Each number is 500 + 40 x the weight over its row's rms, rounded and kept within 0 to 999. Layers, rows and columns count from 0. Numbers have three digits each. The size before them is the row's rms in percent of the matrix's.

# k: layer 5 attention key, 128x384, rms 0.215, rows 10-33, columns 128-191
# q: layer 5 attention query, 384x384, rms 0.232, rows 11-33,139-161,267-289, columns 128-191
k10 094:505540528510494499463396557459536472441559524493589526500508519506531497406501464409456576533522490524484512506507586481462553529426414491435424526462464429572527503485449494527535545532432476
q11 083:498557544436529495516461545483484570434504474447520559551526530503577510461517447504521557476512496450541468508519521454477557519514536475479448503472493461578518514546457501471489560487494489
q139 097:507517466511534476524508447444523477453526527458504513509489504557499498472534514476493566507478500481504430530495442489533475438575473472530467542448503433539541518528451441489448555558555493
q267 098:495472491477485517504475454480464427478499481478521452568454533506508512455508544505469483555483518519569458489464492403501561495507520490477476506514542456467444520498463480515497572429512482
k11 079:482447492522476429530475551485436535522516498490531532473437484516523541591443499523502460532515515502441469518484583491527494495440530534485496428545390495472454568577546506506523493553452445
q12 072:511554388521482507464491539515454490470484514641506512500475447545518455511438521492557449528559490519424509518514588497388426519507460495508517540535438544539504544545484480486457489559483505
q140 094:462556477521464504494492431522475459532520504527510494416508552482554495503492588534586505527536465524440542471500452447538485447508418531470446497430467494483535548490429538518516506484551527
q268 090:491522488542524513440546520497526537544499539538516503382488509476546483527473557464525505503505492480525537501519503517485571568537503492516473476565514453517560512544453429470488444545510506
k12 088:458549518494510514494534507521478534526486441462494496547458460499534568519478543450477536542491466506503453449616490514487536475489522482538503516501481537546406456450455484450478555504397517
q13 089:467504485514477487522479544576420456484525519633499510514548497517512542455499495510553485556493413514442454424550504477513516545491487565512450492535572585495521477571465487382483517524512524
q141 097:503505482472519518559491510527477510470424499485472497487553476427503505494555458478522516538463445441423538484575538455586535495420465555430442515454486552474455524570475495451501524511443521
q269 104:551485461452558549555528474506554475543467454567502473487567456439527450457547478579538537497505492472536419472505544438506519553517512565507519441592549549479487494538436443506500443524530496
k13 092:541435513516531479574550446491472486504479517504491486500554487508461516540562452519526508550399511513544567477575423527502484436535507610513530529478544525489514510529513520507540442482476490
q14 106:496466585533564480514490526547506506430415556532496529479525486518528513497486545525504456475422515452577517427436536461490440471527452585537464487496457452540463502387498520443499485543484434
q142 109:514487517526539525501443510436479508457487508474456544498561504520415516491527515464506480422485437462544443448520557524491503481526553506455483503532467545558488571451486542496478525536518469
q270 120:507512539540508438500495519518542481416529579552479551537522485535487512515487502450476473434492439462503487433531498450542483531490488548472499553545435585560527509522506512468464493483481535
k14 088:491440486517545500539431466485534514570487527425570530442485557438482517537448492524448495533463500546485522523489501456535486482497483393505538428497479557462487481495585529569521482555494537
q15 097:541566482431504414480514501530477509493482502588558497503492507463577496505550486479528432520555500566598504437538501472495509510540486529450461547506494552528505500439499488485512501469519449
q143 104:495521450439400568441496495503570441514493477463560498514429504530559498549505459464487535503462514490580518436439465437491549500497518452454523550547410532531478563522539464445519506515568595
q271 107:509496438510524451438507454527452426495547496499490526505479582535464517514469498464518471486511458462454470548464493429535540522532542486515480513463504490577572556465523483528509515473430503
k15 080:516606523474545468503476406522497510487471522410456419431452451489496557522453453503493442537511529542423553548564447515450448495475553472565489506406451452496455530509537558546497528534431512
q16 082:554653402547561568538489421420488464503527470525518467510482447498525526483428559532583508497509505483508543445522455507440518454525417436499478523453491446506461556457557500427469470440479546
q144 099:510571549467432552496515527525475432520584451547522564491502478499467487469495511493631425482506513561481547484517501526573515518546472517481434518510468448448520538466517472529500492518509491
q272 094:435531486527517503499523461432490496457484452447506514499405548483496513447444564576521460543417513558462559472457452460455509490478415500474506497505471483541425472499570487550496528482500506
k16 078:507523447526494451487505492486559552503529464519518534541524491493492577504474498586476500456497436457519479551503453480427529524523549526505530506539482577571552461551603510554512566498467453
q17 092:478538524503433423594477556423485536518506478506477521438540481414511573469469585488496495496423484549488556531489541498514509460496506525530560520479502392435443421465497453487463490521517500
q145 102:513553497485526501570456519524503513561452446499497554588566508480546500494505545456473525480472448511469495477528553475524505476625516510528566560437560568494441543429485514454507627565544487
q273 103:499564542429494524547524555533585520548495470571490497519553449493495461480512520491456562460488560528529527506503510445479486537511533579452544511532555518404446496465507499422450481521478566
k17 097:460466511500502512494540531529449499464524519544429455559483549535529486533546494471515514540534498478537495468489536448512479501453512537482465517534543506558511583475470497472433506490512533
q18 068:449504568478480420479509532522512490467501560513474532497519519540506505551505527517539548462488517495484471494433532462455460425520504483582536456507529511536533491527464491565472556490465488
q146 084:483528537434456458513503548503478476493492571504510568489480468526475460459533544506422544420559483398508450466523499500456531441495558505492530501488442526541484435488507499544573530498421545
q274 088:461518563508439478575495505472488476434399502491471511532540557405438520532520489524519533450470532500550490495463586535448485471481512485613549482444578530503480522502546479473476503446524488
k18 074:523437450473527573522483481501590487501480408534536458509498527398482449515512460425490498529464541506477561514509517477542536509495549528479579552511467518438529527537495513485462494521449476
q19 099:443498516489496491469543471486487553501469507508514510568472476541467527477465554517444468422493463498505485489456449478501574532516530468489543552574497540518525527480498472503513446499533473
q147 096:457453468494474488454616502527473578513500466495521441523554443540537528485435552546541452524503504401555495579523497449529533511506547538424506571550525430537523530457419451505473487467473457
q275 100:518492421478469413537527513507457536521500527447496488475482485474544563530488540481485420483548471509521432453529450516436457502512533456512518609490529375486533522515454416506491511479506530
k19 090:543502503527535545495492555456469552520433541439482457470552497454499508455513415449478508542423477438560454498480398510482431521444506515531426499498465538493409495482538534455519533547511563
q20 090:435484548465516517512530493495462438464514473467520550505465496471525518484527497475513520490527493432543491528478511495566511440501466448517497544538491507456397530527555595494557495514444521
q148 109:424498473442533501515478565465558461533469432479488500569424523524524512531525517481511563495506523565503472480532487531530561472458452521494447577499546520490522470491493544513569512385473457
q276 101:493479452577453492528527517553520563413444503496471445515542520557478431518451506493490475516507511568467540476500503461572468486430483501459560525543533548490523463499467479480457514390487517
k20 092:497471557534529449513456429481455528471517605589561468466459487480540529478521438524454541521463515501456478485557547441476495553503519473568538474508572452500507468532469426498467476498483535
q21 087:526545562520479448488521413530469473444462498555463597511424504495529464525515575468474498469450471453582538485489492533504491519534446522478496432523519533545495548475532547471475466470455540
q149 087:496553537531491545485490475518514525443481469512509576516533525487513524480550507456529443480510486460510496495483499507582574459428544574495423490457470542495476516476507511491542566469521537
q277 092:465523544477525532490470487534504396481596450519454445482496505544462577441526523467473519497543450585560462503457493521495565503528545468499461489540472614510494515538494519544551543495503460
k21 096:492507516463465491357485510484542524558494514495547497496546543514504496542457554540523480465471484480542461538465458471384474476557519379530499463528446539517531527449466461432553403565533513
q22 094:446415469479472567614521457500487532483472507559509487485516522484556430460534436471508475463504488443503515530499562444482493511491501504485513430502518517568517437435468538471498448484435416
q150 108:453499499516506489531518556524525459569493531501527436539564464519454486520443488464532507480461505480416524576558558520497458510532480553588510574504493474497532468478524525561445456471413406
q278 096:528487487481473496465579544527472485552467545485470463466538518531536508447567413533562518537510500405492543584439497495477569496520510457517429493530491532441491544426477434543469524511471442
k22 090:513492521504478500616482407510501501493494482498460535489454509447525519497509563523483496611491537449535495445592486536478508493467508512521558546462400439471472554477519584489575535558497520
q23 108:522435518523555502588501516467489450508447537476491490485491478530470474542437435443491455490469506441510529552474511495434522524502478517474536563460493535470562499489509533465480584511542499
q151 113:509527504551524449502533512523453429486512491523516526523553493514452535539495395530450483529414485469434542521548569536469528607457494639499605412453501482462523437505501521551474575524512513
q279 109:440508467598581458476509491413480449520511510473527514463480537538466454517518520544510477482483477566463481450488441535491532502474573543530466547517559513443433440551455479544449531537526523
k23 095:427522493481513511465486521481514502448493441516493543482475505485479507520547493475520517459456525495495504451459506553602515466515489549417460516626550456503487539489499461406521494479504501
q24 094:467460529493438527443483493512499452533422498490446482540506552555487522522488403470502492556463545491487520555481510454448517465471532431471526481501457476478519469442477451514516487457517531
q152 096:514459554483494479495465469520421514491499545493505466579580524465578495494509455435503525501428506502505476508503458455426513464488388532519508433538459487474505534467483551432480516523544557
q280 088:477443540527548499454454401510464492499511457583467462460489521559510495470474437409540556528420508499445514505488537447442444506545462511439518487434448497534502410517449534395521518458495543
k24 092:477506467481500543504529615529554442474563460499505531538481451465454507526536516514547516496527472450561514420494512488544426532510488521489480527469488461456503492536455475505529468511381496
q25 096:454516500490433419499468477408443543563570448523485499531561513471487505579514495442431429470496480543499513559594439527551510482535478555546538595518482530464515511552453501426503473507549568
q153 098:507540535408488492526427522501467475534520481553529563519535465440523383538486512475564468467501532515558475495538450495463552531528525490527443524460473555516610478464563587476501485453481487
q281 097:552556511541484451439495504491445478479570548471516433562469529463474504464496580437559478552570439576500474491539497511433524494478508508430502521483420455564493516540480503559467463478529486
k25 090:508462496488505448465532502489528468447475469473423528500414534541466566555510499513450474559492530492580508543429409522508449496469471532542513505542483452496522477467576455530530456514537497
q26 084:489443540520494446551421445461474529536496488497520456523450563550604563511536477451491502518530478498490535544525423469455558422497538463549515549481494499516480454438513605501425450477477502
q154 105:489435550497420562578445535532519431527532511501512436560505523519507553486513530415537428559567544443486517514519492541493491479535481472554460500477536490489451444466509531523477495511514465
q282 094:418573527461535516478553419520531432487520507459481430518463493500466564486558407421501525457556472487507432496534469492463518432514495438508503515492515452479472443474436550465413501539518552
k26 109:572422429413532488493552482473490483550469478426482541515492501526545462474565559540507513484442515501529518414515553553536474486446456494509520488502517512523483548554530486523579531513491419
q27 087:539487475506496436525443523540460525458509559437488469468421461546514526492474479519541568496518409556535544474571476489478519444418537496489512568483532482511550520448501482496504469486494433
q155 097:517439507512475459475475553572463496498457639461483445528498476530489507480464477490539533525480519500544556529492510468536497476490500426507479521480434484517549467436520533505506522426538450
q283 093:489457457479497496524534495528464428467568562403506544463501498384507509548515517525536511562549476572494466554582527555512547421507449607444488447439525514473471469521491549484534540491534442
k27 100:479492544482490414467562468463458586512411511414487444540527547509512496498468525475461482471524507518434497529362448459433503491498435489520400488482495449493461531513526553519509535468459504
q28 087:609463457484541451537527567500506547545483566508549431501502520523475507503516550544533538466512492551553505453430497459478559537576483539518622600516532523527519500503501536415454518475469542
q156 099:564485498501583456494513456493477445503435508545467483461472467562511477480533470592510476505472421485512420453478473506479463463515466513589480452459576434481504473443531512513498457538453482
q284 091:550471517482536509502410508459532480503482488572527531561499487464566593517429529439477491455519485504515585410476464561476508508468537487477540482541566439456500446510427451471433517427471597
k28 100:540467532564420584531445418480499524438476480551434438503411565550478522492555498498434451520514501470470490537493438471539501436483546439519545466447449532518526454561467550500493588529479490
q29 088:520516368490495543510553551549556514511501541442490601433535504458482547478440524526518500523529526353547516402507504476507525492518467492492399538479531509469494491567480513552451556498505513
q157 095:586515496535521518490528567499419568448509514424506530445527521471527469557543454544507541464505481406540455477581507488519470503533519521476475545520526509545480554567442410471523510555480519
q285 102:573472475441544472530524549449493502432460476546443489411480455466434576483533501524483471501594518455525460517551515507478414557526512451581412501502523464488513477556516532481501500546475494
k29 101:436512500485450484561506481484491465453524517555494537502442517487524496492543498469453551572527528466474465499504490461482504548527548498514493511514530430563526449579539592532503467502492531
q30 086:386498465441500529482531548491460508448470520444561554493527510482485506546526414518495491558489528517493481474471547492519528472471474496474491558462491519481473524532541456493528479570466478
q158 087:441536451474488473374561535461456504479450530542519541557481493534512517525518488537432415486449516551472428505444449548514495433437492475510445524472488562493480526517539476508509510530466501
q286 084:472507503456493505461479539455492516507441462540492529485495487495569513521533498420525464520579505458492508522555463473504477483403561461512481577530527474542489426517539552561513486511536552
k30 088:494516529435511472458545474532457530518403484440554513554539454562518479451486507475482497443495546464429554538451519431469483485542558499565465468505475548505521435541539503482520562491559566
q31 104:529500537516497488432472488496478564490475520494501540543436499530526417534404524476488457512502463627457535497477454488546401446539474635475493452523377521510505521533462485495489480491513507
q159 108:501484475521529445490491538527461563472485550541493541520443508535522439514433511466455517508538485569469509525474488521498483525550443578433539468556418521539531585466502448488510453502556436
q287 103:489532518457489526452531543545483493491440534515452540559531497444492492553400524497423502415480481513448561517437531550465524537512422547461429465476492554552448506451504497552562504485513465
k31 103:497524585520480526442485532459485571492482478557524478483543501423533515501623470540488458490467511494501505505507510453500480561507531561598486540442553499503479473467485519495469492415546497
q32 089:494514514549527427453591500523461490550437524586448481556513473539521412526578547453454443494542454575521517598514490488470465463487510490491540511507495549479507457429517521467466498486497436
q160 084:487453549540543449484544478518420465564430483504468540481540506425462435509501548527419560580487514473445466537416438513471490467420513482483466485471519524563511502520484502433500528474504458
q288 083:491452593571475510529479500555415437480496474501461446482632495423491459517536477501462468519480494562512531545486488538462557495534545483617477450440556540487560470469531525554506519447534488
k32 084:515501520520463523459492516486542509540480531487540538514534486477532538517509468525547455541543481537511465547540474524507511515509417455498493495488527537481494548564520500470457474521514497
q33 106:412538534482487498448565503541535540505456569488541516553467556471460497552512498558513470487467475555473521623487495447500468495563489511489481469467415480467551485448465522403545568561471533
q161 097:479538458489405420468532455499512629502524616514566476508361523507456467508527503487495515416466479537512480507456509543507514529490538446503560606467472490533533535454532529518592554534449483
q289 103:463515523464466523518505459417529531538547475569541486530547507551485514528483453503485541478510542472505527555436507531512543532465536499560548511516457484417497484482533528491507497552506400
k33 098:516538425602512521492466514472512483552532510544491545507494501426507532510477474577576446474567432473435498435461507468465490475478419489504513508477480460492454488464437550472535478436426501